Part of a small language model's weights: a variant of Muon for these matrices, 4645 steps.
Each number is 500 + 50 x the weight over its row's rms, rounded and kept within 0 to 999. Layers, rows and columns count from 0. Numbers have three digits each. The size before them is the row's rms in percent of the matrix's.

# layer 8 MLP gate, 448x160, rms 0.0802, rows 354-411, columns 0-79
098:437486451454542505531473452465522537549538470476521537433545455536453432517522470484568495445519517553619604501509410465544497558498520463498447513540474444446444562473520548479550478544527511485612503639483580479538581508466452522433507502
104:475544435591479503468477451538591404508509469588529485454480428441432567495557498432453454425464449489488507571499433464563572494501472522429641485522475507525490474476382481569450425559525504457550445502451565574478451463467601513469526416
092:460448431547505480452517521515477482514437525494514519480542546436523475442530490512424600517569436437519505434522546489579575457477525507472538471570461571526470454465602514583507511565385460563533488419461526454490609488572552526434402427
097:481502487539454538438508431465546485587475529465608597441538550495462484446497567425501518621537525497490484494479481527446488598525406428477467547449404433497489496465572509512459483461544493448469506498489472484448579484558491445462552468
093:429475423586580496502481497535554547483648462407532440502527426449457400571476505381471541501529557563448483519449569413440547501454539499397489506467501467479621480573528545435545482530475483487500603478484450463517488450508508489552560544
110:466519476453450468443486478531517549537492388443399506478530520585433592556493541542471605511609475462549487446361620554530519425458513519466534456587513559406489451507492562481530503447461403478525510573459555504479454560618532511482448466
095:449479477454405464445582501543481424468440501555535551470469461528502471445482482489531449418519508516552488501541481536586462460514620551450468457484509508467483419594560516497477468498465442451463519381475513597556518544523552502487521447
101:476509581424491502483442474545478436502527440590516524405559620584453511489513465500446429512520540410539442444476507516482447357447484428478511552546484527549552621467515400524493457498439573509483523514545502505462479481508560511508454453
099:483611493493528464501413519425530498499476510607515510444561511535513491512437422450441555470610494506490533491507453537464488517580517471551542541577535446560432424474433548521493528576554513474522454458505430513477465572487510514483501514
090:397478580481477551485430537418449483513501477480496453457459537536522585441500388578415549497536506478462538412444529510518492529482462437471550436577556577481542599519476459567438515480521525545436534543533517442485466492450588538457417484
099:458427441456439541471514478591525483439455509555524579497442469434506535621529463487455432458511534524497533510491502460547493445466502568521484444569468516521549567508509511419422516567578545485544447473549452437499552478391536528519472476
104:418433532582520505545492596525475507491430547431598439511459466564413456457413436448457499492480518529561480497512490504517504472470489572444548603543554464468458431481453437479531515484537445512523614452499391547474481519407423426502489490
099:489513505444486545497507466505587541481484456489563411523524441498465553484540491600431480524492468400467471498505417597543401542483577526458460537524508531527532498507440443411509528568566517595504446492414494413554586449550480414493478410
105:428483502486608537498497522472516501377432437511495525493536605495512482528540490370608476633559551510531550511554573556560397430490536495478514490577523423522481580489452482505474534481519499565588442547549514542486520412487454466458461513
101:454460430506540420494422503498579498517580496551583452524474550435478506597604489495522538464458484446474484548408545390483466549524497510508461524459555513496527576515439503505525517508449485455544408470564520469432483433590535539520496528
091:504497461499440505409529447514575634502579524496502564482520529606515456506497556489501488472542544472528475503556431585544556544549456514508416500510544489423436392551519502487545521466599525493531478515444560523442493592457550435549491464
113:479567465491533537602447409469471469522472438568443546558500476496498540414563481472501445483510593392568479428504534448559533502462519521504493539417534518499456473520544519549533456508518491549524505504451669545424533552419491417548536474
110:499560583449448504439489528443483457519619458438528529487471457548613536560522569449534492489546522534538534415530477443515548487487553489528506509460509473492491539483487608491478530555509453492506614486357501405445484534483540449509543467
084:447491412587532452534522446495542495517482412453498518462561499468468574573559523473504527498438469431595499468560519602537505427496497527507514524462478576461494507549500488520482455609529414620650403506519566487402433382501437553473425522
102:429473438492429460563447505525537453463409452447476600505506561493455500514514522518508485431395421518553475476439576416496526510506511556486527495458539439478487549637493603432500490530576454553551545478475446488479477551484505473519422501
101:509534479487521427462563408504492499492428389471453479549498583505501425542582462441470518570454472501567467421456443489502499474524482563519523406478422481531508471507391481448434592545445416455551447602536513551558426544453509420412513508
097:572374460531582507466586493537471512547580533559597523450516598502473532492549528503544516576515435501486591449479613479580539496419420445514483487488516403509607472466584507574519452501572549511497412492542573522424490438523502556489487401
093:505491461578512426483559451494543474512513504539543516443498495495512528633522544542384435462547498407563505462562475449439470483442527531449489516517457542467466473562500563446492536450506525567517555532417505407584444517487524507538412484
104:452508526432516381583572519541554433540501521566474564515459560591483483478580574434493379536479455528475569450514502470539517537517573504495506454458427439444491544502495513436542594451512485491564586474506478446469518434425492485474538479
094:412564467552536481542489624526494475492545549456462427351514491587553474517438494486429549532452521477465469514503554426505514497440566527538475484525525573517533525458500558514464496609600459494503532476520495470437399482519472530535462401
095:477495510497557533451466488488573550477589507482504468558507430474515517567531469537541527495628503447442460508570542562538562468375563520452525574510544499523490500453552510450565573505512514470518494464464496529356514476659582547463546434
096:492522512464470494492400509592515525496448536557522509455546500570535459515411473436583489539514552515512513615532473572559541548452575440462595432490522522458578552565547497524531459560547409512543383554457542484497531531479498497484497458
109:553539551545468495508501589419479546422576514541513466564550442530556551500529559473534415467544499486530431438468483574590556530540496444546394503514469415528473511523608520444494561525520527562521495529487539551495512587508646492428465440
094:459486458528526443457482461508473466513537493526529531491533519508489579597535547484544505540587553521410631444462537513461558522439461529486448423421557516522494597441567611497582473481533480437413531482450496465626503513511408442426484493
116:461475570540435544473517509625545456513522530498488572545563371411433525496460537516508380545468510512524532530425456435477502620496516484425522435676539496449494559455479460476501458485464514480521425521528563446527471397554536423557476462
093:492409405482491497561477455485490458513521467479414520524463545537432456509517544458478483544468578504496504463522487566587410495504441512399578516510399563479394528490451520473392504536444514509493523521404457484556460454537512488546507475
100:560475473456458563532471500450572495516575555484529493503453489505406510463584481528413551460586585474615525472486543578471464486501505519552462631553563457468547527493493597422502498439484344502513491513451438565487506461442500517571507515
093:505443589592483555571477562509454447542519396506540525479554476496438583513437511542589484492499480458483471567510530475443503476531520477420449511537553501534534527476557539520474621487484510492538562508540495494553452417500479459519466423
099:466404460496415514467509481522546483413462601460580541482423492469546610556465490479492437497540553485480513515528518457500456389558470541535378544455505468584529544426469511515554514552459562504559571535431520467543539504407549516488420473
093:522514475463414558505462470571513397474393446442521551527463528530448532515499541466589377538430512471467593494448481503592625518514554480537445425540423550476477487535555481580481447510544599551530476492583539482643508375407441464461468554
095:494493471423502577460471505517505503506505537519479493504497541507606584447490517394519516520411584547479503417473575536482531478405441508552467586569523500469500524567525507457498545374463430433495476471505542527524580550411401488572560493
102:525535495484522468485448528465477454506517526517550449481506435644533482571381465396623583556521518573420533487393526530502474449492472449481438508540508510490538532561473495468463575477413519545551489432416602479539523583500436501575486452
104:539532526488509455496480460493565484552447401495531473408603583429518475488518478438548558454550507570486507492394452399435373357488487557439492436559519523533502511538508577483485453498494461539504550466520494448503459499560513510465473481
084:501588504559486591441509419473476516425468460542499609566508583525511476477494471521508570436538567542502475533570506480523454503496598465505494509527479452558517544525554482460551511562385545491492444538461464524549541492500439484519537472
098:416516455455536598462595477492504578570434484523488578488538548601532595457516477560477534511529542578526482505551602522559479590557461517439501502558546499488550526537480513570488464513647477470547515423493454527503550453515421434549502491
095:536490492511466483530559518456543545511535551565506528415455439504486563509513405567421519472462516541545589424612498449500481566607535477564540483538486509467550496537538496442548513519425450442534480463472456618495489510474529514558474518
108:432454538465464527519490540510635509442558471600501450493449474419385421563414464568473596571546450530479529482416568515505410486515457523501441526452550484484559448457571611405532490542422457576474498561534504510470524522533565432528434529
103:484412473566424557438540448418500417428533535484618456476466483513504484472456602503585488451475492570546481528546544463517479548492522489433492538509464445522546491481487584566416524574579563526425478539441522520532533488467468466523473494
106:536516447427483503558446441549535608388522511450504517495481434575482505486516634386463476487471418474443372472418540508488429419517451558442460544576508473379560426520451545444516472486584390448497516573508473484477531504537492509497537532
100:590456522482491526485493498561537521502499421473540481557559496516417477451546477341533445537392500609526549401494494509422567570503539515492484500493469454567588541569485395531552439518480530474490450582477506498500502513472521470560563450
093:492591531553566505543477427587507470422518416486530446478574467447476544470448646593531634520522547504497499453484558546494527514481522441494455523527482528465515493536576559582522569528581462447545455550437535391510501418493537476447484554
107:473434527491450476575511448569538443402536528542566519386563526522533536503550526492436484482530516525533482430490465496464474494473450479482530422501486483516585599520481492461477515510576503526526589376527497559452411467478553515380441468
090:410522535481428466576386449528453425525468485562493482538436512444469424435507451542529502504610427584493482509502487529511431502496515485425456500596530481498477537457496552400548568585536486496447533457515520505544573474502496536469455360
108:468461476603457447502495495497492476455618517537569467549467509471571497578483459485581481529415570528508468414544596526498475387479374450542501544516452474478446505458570540521576406410497509481533564458573478484465519410486565456511481529
099:543494500493454610473446462417566537513479495575528484362517507513522548441465467460543491444498629456493559506473471536536495515412603513442531518509570491480538516550510392437505538489454463521447568536410540452560470520486502569345452444
099:356442487542511513457499465529565368408501508557539530553506484451470527479497487572433468459472407573469531435488524446515449558574560399491471558467460546484525488514451530549527415531539606492491477476440536497508436513446588530424444519
092:479561490560445467477469429517560543443502550446455545429463437419459412538502402464559491580546501552488613439541425529465460557523435547523471491573521490464469500530478444481513472489588457563598561467568430529549437516554529533503549475
102:540440483591524503581465503497512572560449476627533567561507517544558588495473470436505503538435491428574430469558542539509577518544451451452442432466495510493428644471502491529485449460517505517530507483513510507444488483445478528471526561
098:549477553445496483576468405557426416472462500578579446559469417661516546556483518445526479542535459444462561474462472523435504559420550485557467524433458556495561462452503506488452445535546380501534576483465506488498541488417646450473556560
098:511588544528446481443452534417460460527433507523462536574543507472479488417449535415539412637502422414449477516493565583545563456508507374430569472517567584492482493506509506511430496483413482423425478500543478498477459499520471497474509469
097:512479511521508418443476531646497493474428377466509413432467516471437543537530478547453470508518438498455582430556521525500541513403510532504431446507467492567537545441559490488475473502493525510504515495556504431460515480527504600424551489
101:525499522519398490503430511565507580612544484469504491548520466528592461468484399442616474525557461540498556481449501454576507432542486451520496584532489414493540389539423463409482603511502460505525485551539497554553550535442531545525521556
104:487426517439493425505465482470433577536531507547610451523479576571458536518576528533544503556509579419512515509464540448459546528353520472551512519513499486471494521507651467447515485414482581391506486465490509403497472541501476442502457523
# layer 8 MLP up, 448x160, rms 0.0736, rows 354-411, columns 0-79
103:426505525545469553543418556519448384447543490518456484453521500569495448539337457503433468429510585481461555531510509448541410476527563491491602442460495465518441473482479534596526431479526506504406476587499510461457440536576491563543541530
105:396540451516533563412622566486373534481543530489548466499469489448533444405436511367496469501505521509508480455474510540488572537481487462473462489530445412550512420505577413573508495462474488489533424456499450556508454497603504455512476551
092:543457526457446476499544490471545457506495595519442382474543579491434449502548467418434514582534554504434469494460531454506494569499456471418536527515520546468535481497513443546408552537427514487459525529443463484584529482511495446469352438
091:428401416512493492567466527454513618450484548538537520548432456483480617482507455568479666522421541566560479462506561599490482438538458506524498517433548551522475540571464529519494456563567460525536474386497455549491539511560446406506456540
102:548502532499433496480472378516552479571547487419542506501431390544538421510492457440515445523476586506401533563456509492459514499458486454475438528486459479436476482503450554521417641544525556564470537515476475512621528520449474481599494513
103:508459485480446526534589469532498483581405497531432529555476486420495509538538478479536492525490520464481441536468560449458444433521522500604521459540395427527583462466420507440554536527495468465560479555442546521446597514462495554438475472
102:513529430431434439392516503520490464505516565605534620605549462557450546583528475506578448601465527578470505498468521506403500487494604523531502470505450472471531469572560626521494461483481454479470474523509537414460556543505517486426502440
100:523503572552566462387432511428478483577416541448569460484462398537527543547429458447548465557458543511551521511494407506502459474500487518449510453450497480535462524495581505569567494485390492547623507488526487473606486486485440502546557499
101:494506517546561476504459490545500476439482568496485441524563463467437458478415566452460556485510546489458453446436458504526554528502488477483502546459452535482525413470522442507419484581597504517533425486530475504407420425596506541555503534
089:545586454551458532543492583438506492560537553493553507440531464557544562549482465485488468484468551477504500527492497528566535554465481447472490510515498474437532502460460488510479522427541581502459547535583484518501377467552588479469473508
101:482540414489410481511561529551548538480561460533525461460480514502486501495512499531350521564504535550518549517479496563458516464467455436533518506418453512487549438387490497480567488420525448569444457549480541501415564468523566445471561508
107:525510481377500449444490534461580530516473572556550505484566469467542539472511572449546510483446383545444576472546499544564505550422442517497576513481500515597532467437542600519524556548503526455506566411432542452440521507559523458534548480
100:433417571528431505495513537532493471475489424594436521528503456461495570420588556489484470533472495509583474573497517477533510502469474540546515424504481591490508524532482510477425469496454508467547471528529532528376466529482527558518461540
097:546530435463445553452542387482467454502566595555332527531505544502520492508511470486501428496477574439435520459535492499561610540548559490492519464478489574432519542432461472559504574556526573408545537448515506570478488549464502459465451556
092:571498507503467465477450467500495470418439579422515530431439432454533529461582473558454415585637522518550509548577487559435529513490387548443550444405570441400455586448479485509479560561496509468498526593532520484581429593472490449490450507
094:514419421559489449536544535548396513499509546470427520516446558604570518544450473475553479479480580422536467515510563512524571499454505526431450610572609519439470422480514484576494527511543450543547457551494525428575507598462527505482467521
104:516573443483496572466531479455458426440447509490498613452536465543599565482596486518448530423572445391569505481556508543512522446476527511565523494486540587524421534526553457544512465515515547528564487428514534502487574457486483441541531414
104:455509467579527597547464566489555516511577556548557544499505513504469491501562583466512508472526479494591541496400552571531390520508498524495537498456580513523524534494451439448512499440425502514418424409538468569439524497471451479538458476
090:470567503523475589420497552532588484464493463550486450518456460541488423513507488544458401486454441530516570472506527490459472517390573485515488589578587494452507459543450514426522426474465465436503482533364393434500549429433478479397510558
097:508507489558496518482522453536501537478573553496458478417478587491438471509435516564588510542474523539481503551448501460458471535425455526595454611487495485484402476490521467421436525520521505417542580457551426453524540458486532509457533549
105:467528477358539458450472512529474522550440487456532469576502500499444580513532498507475517551507513505467566535504506465544481457418434573454529459443459523633529505578514481571467388512447482453462579521531490514454543500412549465429423528
105:472537444493546549579450544481474539529477477455509509573492522536510483424538491440439506528530604490491539468545469530402507540493485514460579586511429512431525517452424532506486612462423450435598495518457526528443592436501416511538560482
095:645466512578573450412477533588557551507521539518544429545455444532422572514517551368509534520530447443461540477541440487554461499513461434449465547501488480421511550423532538493525501549467474563486453458501607508484467477443518569429459481
088:500417573589481450467466552542526481485387552496548576436452548504514432514517463506514496497519522531486467466545453416560585580541496406504501590522383516577569577431463553521520506502487540484503595578540439411456533507453480489531554523
095:570469523432468457457460405484458575459543426473562476475500492529482549470604478510535522497576485513515548589448496470471402485428588449527505608509536484513470555472598477439567509540499444483441421495467479530601509517497494466480559495
096:388427563506507564539442462551431500428421442469493485569516483458466472425459517497519405534628411468431510541432438543607504473430503491535485458442519601463556540546454463561535407600528562536529476458484481531524423532581411493466574464
100:480430515589513477456501424459554547455457542445443531513531502468550585502519501456632600486477469499490594459533563482496572528470578445466538457564533495581465462434539588648556481490530434412453440487504500490467504501525470521575423486
100:608601490466481593465474562520485526523480497585452525456431521465449485515476438435494523404458482505570478510551527453460472425450477554486563474534477499485471459580505501554497529465453465564488579591496484526504461602501453417529562552
093:495520446534543491522422516550432625477461448479426480594526555484563478469583543506488485487498602517477534524546440435567415461482493485465474535515512508400550499548478507514543523413430490476501559450472522536457439517450538479491481380
123:555453442440546474463448493419404564413500502525530485527493490555464478576521491551465463466549490442485546479586541616477497546581543545618508520440486519516600477450507512487512547516497465509592445420412507550469493501520536554510461501
096:494466503571520503454508509557495601501525497507476471549530500463467557558403469505591489472487516575556429503513439492433448533533587547468518453542516518543490584485497540448452525554486450498504524492436478572549441524594497465485488591
104:562514465529494606406530549562640435497494553514465493463561486425525504560536451486467574488593444493636413477521466489509432488418453472488495578512517440415506532457556529533498469553542534494505553522526505485451488495461598523433583507
091:561532504512418489531530481553519501483519578408519575515523572498487442525401502559481563462453513553554485540382445545462434432485533547486480571583495460583444465421477456510575425526529513507497488546522457579426432419492511482584510538
090:485519551508429504387514491479495481491548539440392490555475540527532506555525473563378467472365430482569514413521450480531457456496465487451550423503537488509525450536568477514509556452517424533516472441494509460466502574519472503409516482
092:629453457617510496495438488491424588531498464495544500539495489526440486484546527503518449566536485364603475468548392516530468482515540481562488480475526605483549408477497552610570492500496546386592468552533577494427495543576528474555552532
089:397518507499559438529482524475562429497468530507560441481559469507422568573486513523512460481419554504517563434509495520474499512560442541490501489474555491521567584563565560443605496469545448509521552553463458554533533465488515524505552502
100:517580529445439492478487581524467586497503528455499473527460438517549581528597542466429501606480448516555543587516490487526604560533524592462545544412585512590468522557530506469544518492488557479461471517519495519428551556398420524507472520
111:460493477525525610484435421555475492468461492522493550508411497510507449579540493575461481588439459469574536511472528529533526455493468469477525556503414456376512481464409454505622445542564463522522513555450522537477469490513444494447566520
075:496488533423460445576407512497536450501508501409582537481453446634513525566462380500476516553650465475516580471504456388542507494554470568573499472512543416466461457457589504418541450528470461469584551516563516566481476566444493496450497521
100:538441493600530431431474516404521530530505461521495512488434582536485465436445491475519459626471580569635482491492482443482475462550462538503522508561531484473429516486418446446494569494590539531522521520484518504549588546536419604510440567
100:496392555468514537502587480523483456497397427551467605502520469587483524527434582453474517525535541543505540528461495446536526567549511522413463467442511431526486489591490527527519504377523499500491489523478404502583501513478445539427517458
103:489459464416602527539457475609455488522472523493479514591536509443533603488482438454499500481633479415522513506460440489436459500436566489510512452525572447527519552531555497559511486523515572534553506466461488447475532541472568602492498530
104:570418504541520475536436581411533483462442473427479390551508529483467458392457438493509493516485542547518444473558541473467442521499536477481498529549394461447437429504466564513470492422508466530401530579482526496552479586480473466601542461
103:419526470475499470454605441445543577583588508430545464538609469534367527460444538494480421491530570486592521516529502494510519500496537433432522556506553563459484496478375526540529551544513613474417582481503545485523588634521447449503579549
093:444550485487528538504505459478529501455505444512431537422498469535556508558482495639475578487488508437495433580491540500565436417498417522551539525532508516517483484454636421486455516516450386510580531485551544553483449513539454529469451555
090:404529497523493425474570505461473524504509487542494535523365576504481468474457454477521493551515485551501477444530459495542526513463504555451513611539572435509506469463455538503530456544508552520503570543495494472444584422594535504557502550
106:477599556484546527564524515527388475461603434581497573631541538491403531446547636479562481506418510503563572522557468483468540632515516545486498456535481471533491563525474553469549486424512463457558424425503547590387491447478481532435533517
093:521586486512452506513600517563484461474487502468574534417468486465412575385457520507413484539499488539481485427473502537428520606449525523557537466546479594452501491483467493483567566487585453564613547589480525518520497457431480458506475416
105:438517452535476544563548418442585502474498456469584566479458520577596511558531475479533532359545545490472456499484422582539545444498586489553535432597462498543465449574466555481480547522518523521534462354468481601499512513447512493520535491
105:467395505509462576486454475597484519502493512482390431463473523543515571521549465478386434458435532549454601511484554547540503518524503516521452598506576497505495482518573557420569521584467557496433518509448483556513407517505415564509514497
097:481439567610493580455515522488415521543492615477358494509425495527462502524585566487530425499442534489531487436502527528614433590545551519519577508470503510582460483503485477450480551498431518457485538503421490450542426427483473592552407495
090:431404474504421462548492468406424635464476565395432462558569514483443440427460528522513544464426562475467514479535366546448481570523557410495480491562407544511589513443498473511557499492625466468595584565473497557598516566511452507542496463
102:534526409576460480490564516465437558527533351469571472480480547550585519550577528490450452520435523501465477583575546537532585533418593485496527484515542533506476520479553512554555574488465517435504495557427543502496490451596504567564460505
108:500421492615478454545582489578518393466607448528465469525506449503476472486525500534402533670523410487491598604540484565454459471608488523524508477501526536516513564659551513624516402481537472541484499504369473538544515536506556432465461486
095:467496447554478445616578524515548505479543514514492568582451504462614471581525561515560570450420492589465526544522490450533532529515447499538536537581498453468514509436536517486508492597563493472519519504592516463513472502548569469497424548
094:549532526350536481475519507470515434522617509426562551532495479432530470552491550500480541474447549464492510510511529574471533439510431506487482620455480509560465566498389518391474507539561517472478539500492556411428582571454533555514474476
095:389460419466485527527524516528429514541499507485440490450465607399568463515511490451470455501508498446507534455457549518414488532667544554575465434553475518455566446568534536444558538470515510493521533576526521507518444488514458522525557553
097:474452489533523488449498397507515529432497496520378432492476473530480577504483488496543541493452586450500531591449472484436554476478507411585473538484530456465595484566571471465572469499554423424560526397516492491510502561454513532576443497
# layer 8 MLP down (transposed), 448x160, rms 0.0773, rows 354-410, columns 0-79
100:401492496469441451584461539549594418480477457417608466474432482496497458442464504482485427487493553563562533494507467467479453497499526446373469531462369433473486466450573482479519549456571531456505497578466505520503502579567415509498464498
097:472484492504496514479467583492588484381517442461446448540453500467420425528459521551480445551612603513544397483508516443440453512558397425468366478508455479484507520533483471462420473568494506557407499546555582517527433538487497576443562549
094:536564453479482486563520511419517498480551493487452433505500491452435430527477557535487569474471456512388567550421509499559506515536560454496534538506521432553508582523457509560518561529438482515507409447476600577507471563499552549543566534
093:489493573524439486486427545552415490506500568509389506455529518612546496503487410491542519393538491550561469483571530409420545475383533537520542588435489508471555482485519523512489572575488557508468520515420608488500476423478507428453485507
098:514505517460463472511473539435539460413511544573434539621559445499383600473464430575540532576385472515486510502572515563494448528475550440471500515506602581440545570458414428453542435425474529560544558411492507548487504507572540452542514480
114:443469494436483558620531481532493478466439467393588502492489477509441524478534503565483547545522503501382540480482485507410417487532470550501485351452516431482576578541513531493487572412562553486515532514436420489513465462516474380506505465
105:415576465520449575392527566517510455543495499456465478556505536528542411477520416590433529472503498478362511505575528490545378490503561541484525489550474496492410453519522525488486547460541582490515551453524474423492552440439467454465549380
098:467515519471436589564497507414491479563480485476516463426536567567467493547532506524492510550457438457447376465496458492565462341446455467551574597510494481551525613543447483526503534560377536525556504449516508541475519497517508514442481433
095:593480494508462473456570506602493500462506577512406526501538564516519545615506458568572494484503478499409531400539566513532527601493443452506504536521591473446480465488501431435536432490562484509541453414453405440488569498419508506561499515
094:449451514406495503410586480601462544562531497520530564487497420486524555490434535565404492407514506470465482441597422412493422509540503573474471512609516488553474459494445482537531472559524635571539573451552534436556470431530543612587445545
095:515511491504507493502424479500514527474513439562514460596517580558533516472479501495431566486501562540537551499408423572510578450509509563523600546491505505525423516491472606586410464544510460578580438424521428527495521448418579524420417553
099:533563468450593501541447383570507473440501514504518562499494517425504543476403438451501568516546472549477509536686463510562494436541487542518538533500533500471499461485536547465508439449593507518497516521489526471481482481527487529556449506
097:489529553514530512462514490498530520406492536463455498471419516473535461535425500497541569473597494450509407548510498572485567487580487430535500454540478526531500542529571529591502558516496500531560489541457598535436535529544560485501611442
107:443460547479487493478499443534390462572427507460442486573426443538502426602481504516513403523462499508516434540511436492531481581549581489505488425480433547446527470530455502549505461517531521404454487424498454432476495446407558566540550530
092:516567510471524517528575492472480420528420526393471488473611538464431457468498399518430447552518496508451496411559532597497493509461487559533405545560498497502570471477483528522452568559517479471480516440545508566583570518506570529432447442
092:504507572516453535548513532492489468577444531440488575444615609490441592533451493522479513426562495467517598493486505440504416491512487501462542559519430528508505474523475523488402486477530524518485506482429454409552438459445460537563479594
109:501441535507503464504582615467615522582458476479510575557442519421447573544465504433482555527542482491449542467512511500542449469435371533521615509465473565607443329515482534582424488474471521466473485533455531529461528543543465530511536567
116:465596542538481482465596429591506470475483480475520505505495485549478486566507425543449503523474527461548425512485479578503412535450498495485481410548558517562504507567554459407523471455444524430466396495587511489584546547559432497490558507
088:469502554499482547514502432588584568497507457506536408493354509624497530462609470465483469441451458557545491477536550434534460583593493493524520618536409426513528526498491598486520551439537518523516551540522479584542460527481536498493510466
098:520545563621602551542540564494555602556534360452546470500473551524576522541502547523405613484429541529545466452506513495497469526424485468552557484550470523452502499513499458462460547527542506582555455566503545493415538541551534541431565514
102:521411545499435517459536548493496497453433500530553397548515500471486543387517476587549452508509523500558537488477508575561542553520405446422434482461567582460495461552524479516520412493472467414464543523483481533476515381540554479440472497
095:500443441595568508486436449526409552524487541551497545514509491549505432422453493502494526465475497502483526385511540569481582585546452458533479533535474508518414595468424545625470461529486441542608470535436490418473466553510514540458504492
097:558384582440538502441521452480591518593527477560451442582495546541522468473521476504525519438474571469522569473588460413456437434446513537435443538549469552420470553503556566515544415451502582562565435458512505444381499484512528507531474432
103:493499575388516458502502517519595501402401539493437501544443489463519478488436395533486562556459528467485445541545491432486505634513518540542514623571504429497549538448440511480492532506584459534512505517430544536522445591546483422510440441
092:481419583490516461510511502458543559494478480462589475522534534615488519557502478434548515498401545521506503580576467623467417520586482511423429484488535458443456388500442504582491557436544557517595514537489428455575480543499408476491453486
096:435519473409537514426595490515555537521553523474480571510461603466534488425484469489431548444500366428447535509490503477529593493439577499434508485486522499553514477578465518484492489591461474508577514516489463469526470482548531491509481423
093:508528440524480559588539492472520489459520502447409600500507458448578442499493452494536431473533564494504538440606406374557525539561512450435453525537474441511496424525452482536525471525564573453605488527584569509407517494458600550596574520
096:505635423555389532441450622520493519531473541530516467524466509457444452494503431504482576478440540546526514479568400573461485502507408540529401556484528585591372474480478487506507530506446466483426563552510414506465615480455377488536584430
113:482524500543474465446488504500537485517512428546479487535514518512380447509450469530518535550423496505521518476488497505536502527514501506441510427524555555449549505399563477438510486491366489564471527461529448526479374560544435501496471371
098:481550510449438546454516576483365441476501499447492414528456593506482521481515491585475467463549450493491496576471471421460473551461541611453478560534423447590526516469487459474483447508523496536528477409465595556514507517478533446476496444
090:448439470513432501474533537523515508581623414493515474475457499561496534418531558516586525440488589637464485453544462495515450493536386533406573478522508546450546518490494469459446456539461506524508392483438516471474432536475599486567448575
094:483526490456419564511403512463520548472509521528503502522547523480492438534574461484507599551500535427636563495527505515588441525450454514477555491499534540513500463507448486477486533418521538561441547447469561509464551367477521533499513539
093:524537466443514437506522464447483531515543528543441558482466510513516467503543533488491432544433447506408596424511511502493510482405443455440385405493488572469461547442480494448470505565569419584432494471471479453541457442433436485423514510
095:508500459392530495505485546556503551525517463509505511466451574540499473455498451396455500465600542455467448474629402489499440543520469446521512507525499582474501553550525482551619613473486470524539445450568505511488539530537439543530607511
093:531471572516559583532517515558528479540535534484483483470581490475576530485516541487427468556456503520549616543440464447520497391458452485571470562516428521506580524557524505460446504559422505476473454568503411594568488477451512541591435507
090:475572493573450504543489482517475635422461481504447538459492469366542435507451397491536519412455533499462462508514508539523453456573480479572488483457575407451510568426529471488488567566460495551558567612525532523645538476534583490528436453
113:482489459491436558496554433473558461468440461492404496496489500465598502508571479463503444443549525560463516518514490440446429539501478542553493552444514446525491586533580446650430496545583453494457432486541460568522514493551502538529516465
104:514429483555567448470552459447499500462521486530471475435490448476465533494526495449486496565487494556505516402553510521597574469608454478546611596421556520547509524551517527488531536523507519475565516516598515480522424396543495459435485453
087:536555463565487550497468490517567585439509447505535568538514653533572510445552571508488484373477501449491567537502550584419491484481453430540465558483477544472536525495474528582488468532441466458507465415490498595496456478481546397576449493
102:453460565505485539516553523562533444537525604469524454506373379416494447532531465454439510457525518469505606501482416427518517450494407497524511555526436496558489494426576462497535552586541446585598491525544560542464520477465511495509533483
101:557492460382538496390516539478539567491432611511561559485452579512555561463455458522398496520505560619524492568488422539448487492543549434494499458505500486575487558600468462493518512460448465520379462571483491536588462489512407579588452507
092:500584515490523448409542475565490551504496507552525442536531598567559600537536532548528394505403517469577496576547450538573487590421488513552402521552556518497473497528531492501575466432477513566551444547493584505441593543535496539484484414
096:484524614476526535480576507603403513455515460576507553426487562503536426517557450528472527431414511438520480499439475506523580546527534530517452548495560522491521589576400501435544481466548484469567563445565585516410434488447510480493496450
100:455592488439454519479484462444427544499445475492475532564586484487427541532547558474443479436481419511496386458551545469497534453481509552501520454519477518565547529404498536506578520534549605466526566508510511434524508502593531467423557416
104:396577473525459440477496433460434434472423463483475526545521525536478597517437548566512516496605578505461497490545520509543489500547451483546522444407518510384462513422529615538509457571562491465491526490501581509546481459445481495526536451
098:563487510513427463388613493549486498490540464555546496549424544485446536547470545476509510586553509566466516525590422541537580427445433504499487522499511413529467455619524580477549424531443496524483448528493341585443498399572473491504514532
101:497475435609581578545532465472546498585482503466566477415459477447514528460513505397551460554520521367520497494501463453548535608492552448526455501476598534544460445480445565460521536591557509491484472539459494522500613484409456449579491486
091:509395467512469534441480585480473573520473502478364530520465503539480466575511530529569548482393522455479514503478539535574479456497555518439566534564552464465509530504507501521476386583510468496504493428520477444518511468522519462558535396
096:434518553411572530539525485413517505553450443505452509576436483490460510554535595522576500513432458430579459449502531606535480571575548413516502454584458501501542454462598585440529475561434510514479491567457519428514513607476550463496459507
099:490506419442409563499450477525503445482538515518437514517539530496469575535526580580498528487528469492546563429411421497583487510457587496521496444507477479517430568438396376557487533532456467549579469505450430482587501425422525594398529493
099:465508512514465553475492532559554568508448610485435430502549544517494515405555552468512597507460544513492520461487557604558410480444582514475565502482545497511549543536624471514529558471504413483593462604501503481472463488378522519502414573
091:504526526561407529480510494440469432514500490455401390423461502594454541503521507502538619545509569481448532576485540495517434457513559489532490445408445541569642509495552473460473501552560419488548433596495457511550522551615496467517480490
097:530532527458432555492566463498474518483542392434485534505504529464515485516409455472447486513564579569496497404530441558511415513554554531575506485507497465604461492480477565426581497485514563535508424543422582573533551590598509460525538531
106:482402550503497446469549423545601430438554479499493495479495480466530631528452482513461511520513421397391469491602516557496501484479499563463533480447537523506531419515511540463501434509397524617498556506408436505532548505586526605507537541
097:523545527448548532523502455443501512518547430550457569486504462554491451426528519503493543516454566562565546469521560414538521604582473466597585536472502492482474515510456487585461506563565540452536521589533519474499439533461479434543486605
091:518483514487517385494525642439605495412481497554550396547486499401482505491555495444514521609544565473457526532462483441463567520567574423494511567374431550494466529586482470550548571548496433472454537482551456499503544543520435516481517428
095:479505470558457567449572359469517504483524373509483478465513425500461523420503584563404552512495445553441464557531491498615476533449559517552466499496532472475490569496606501532370467495513531485383510473524487459406554454524491422479514499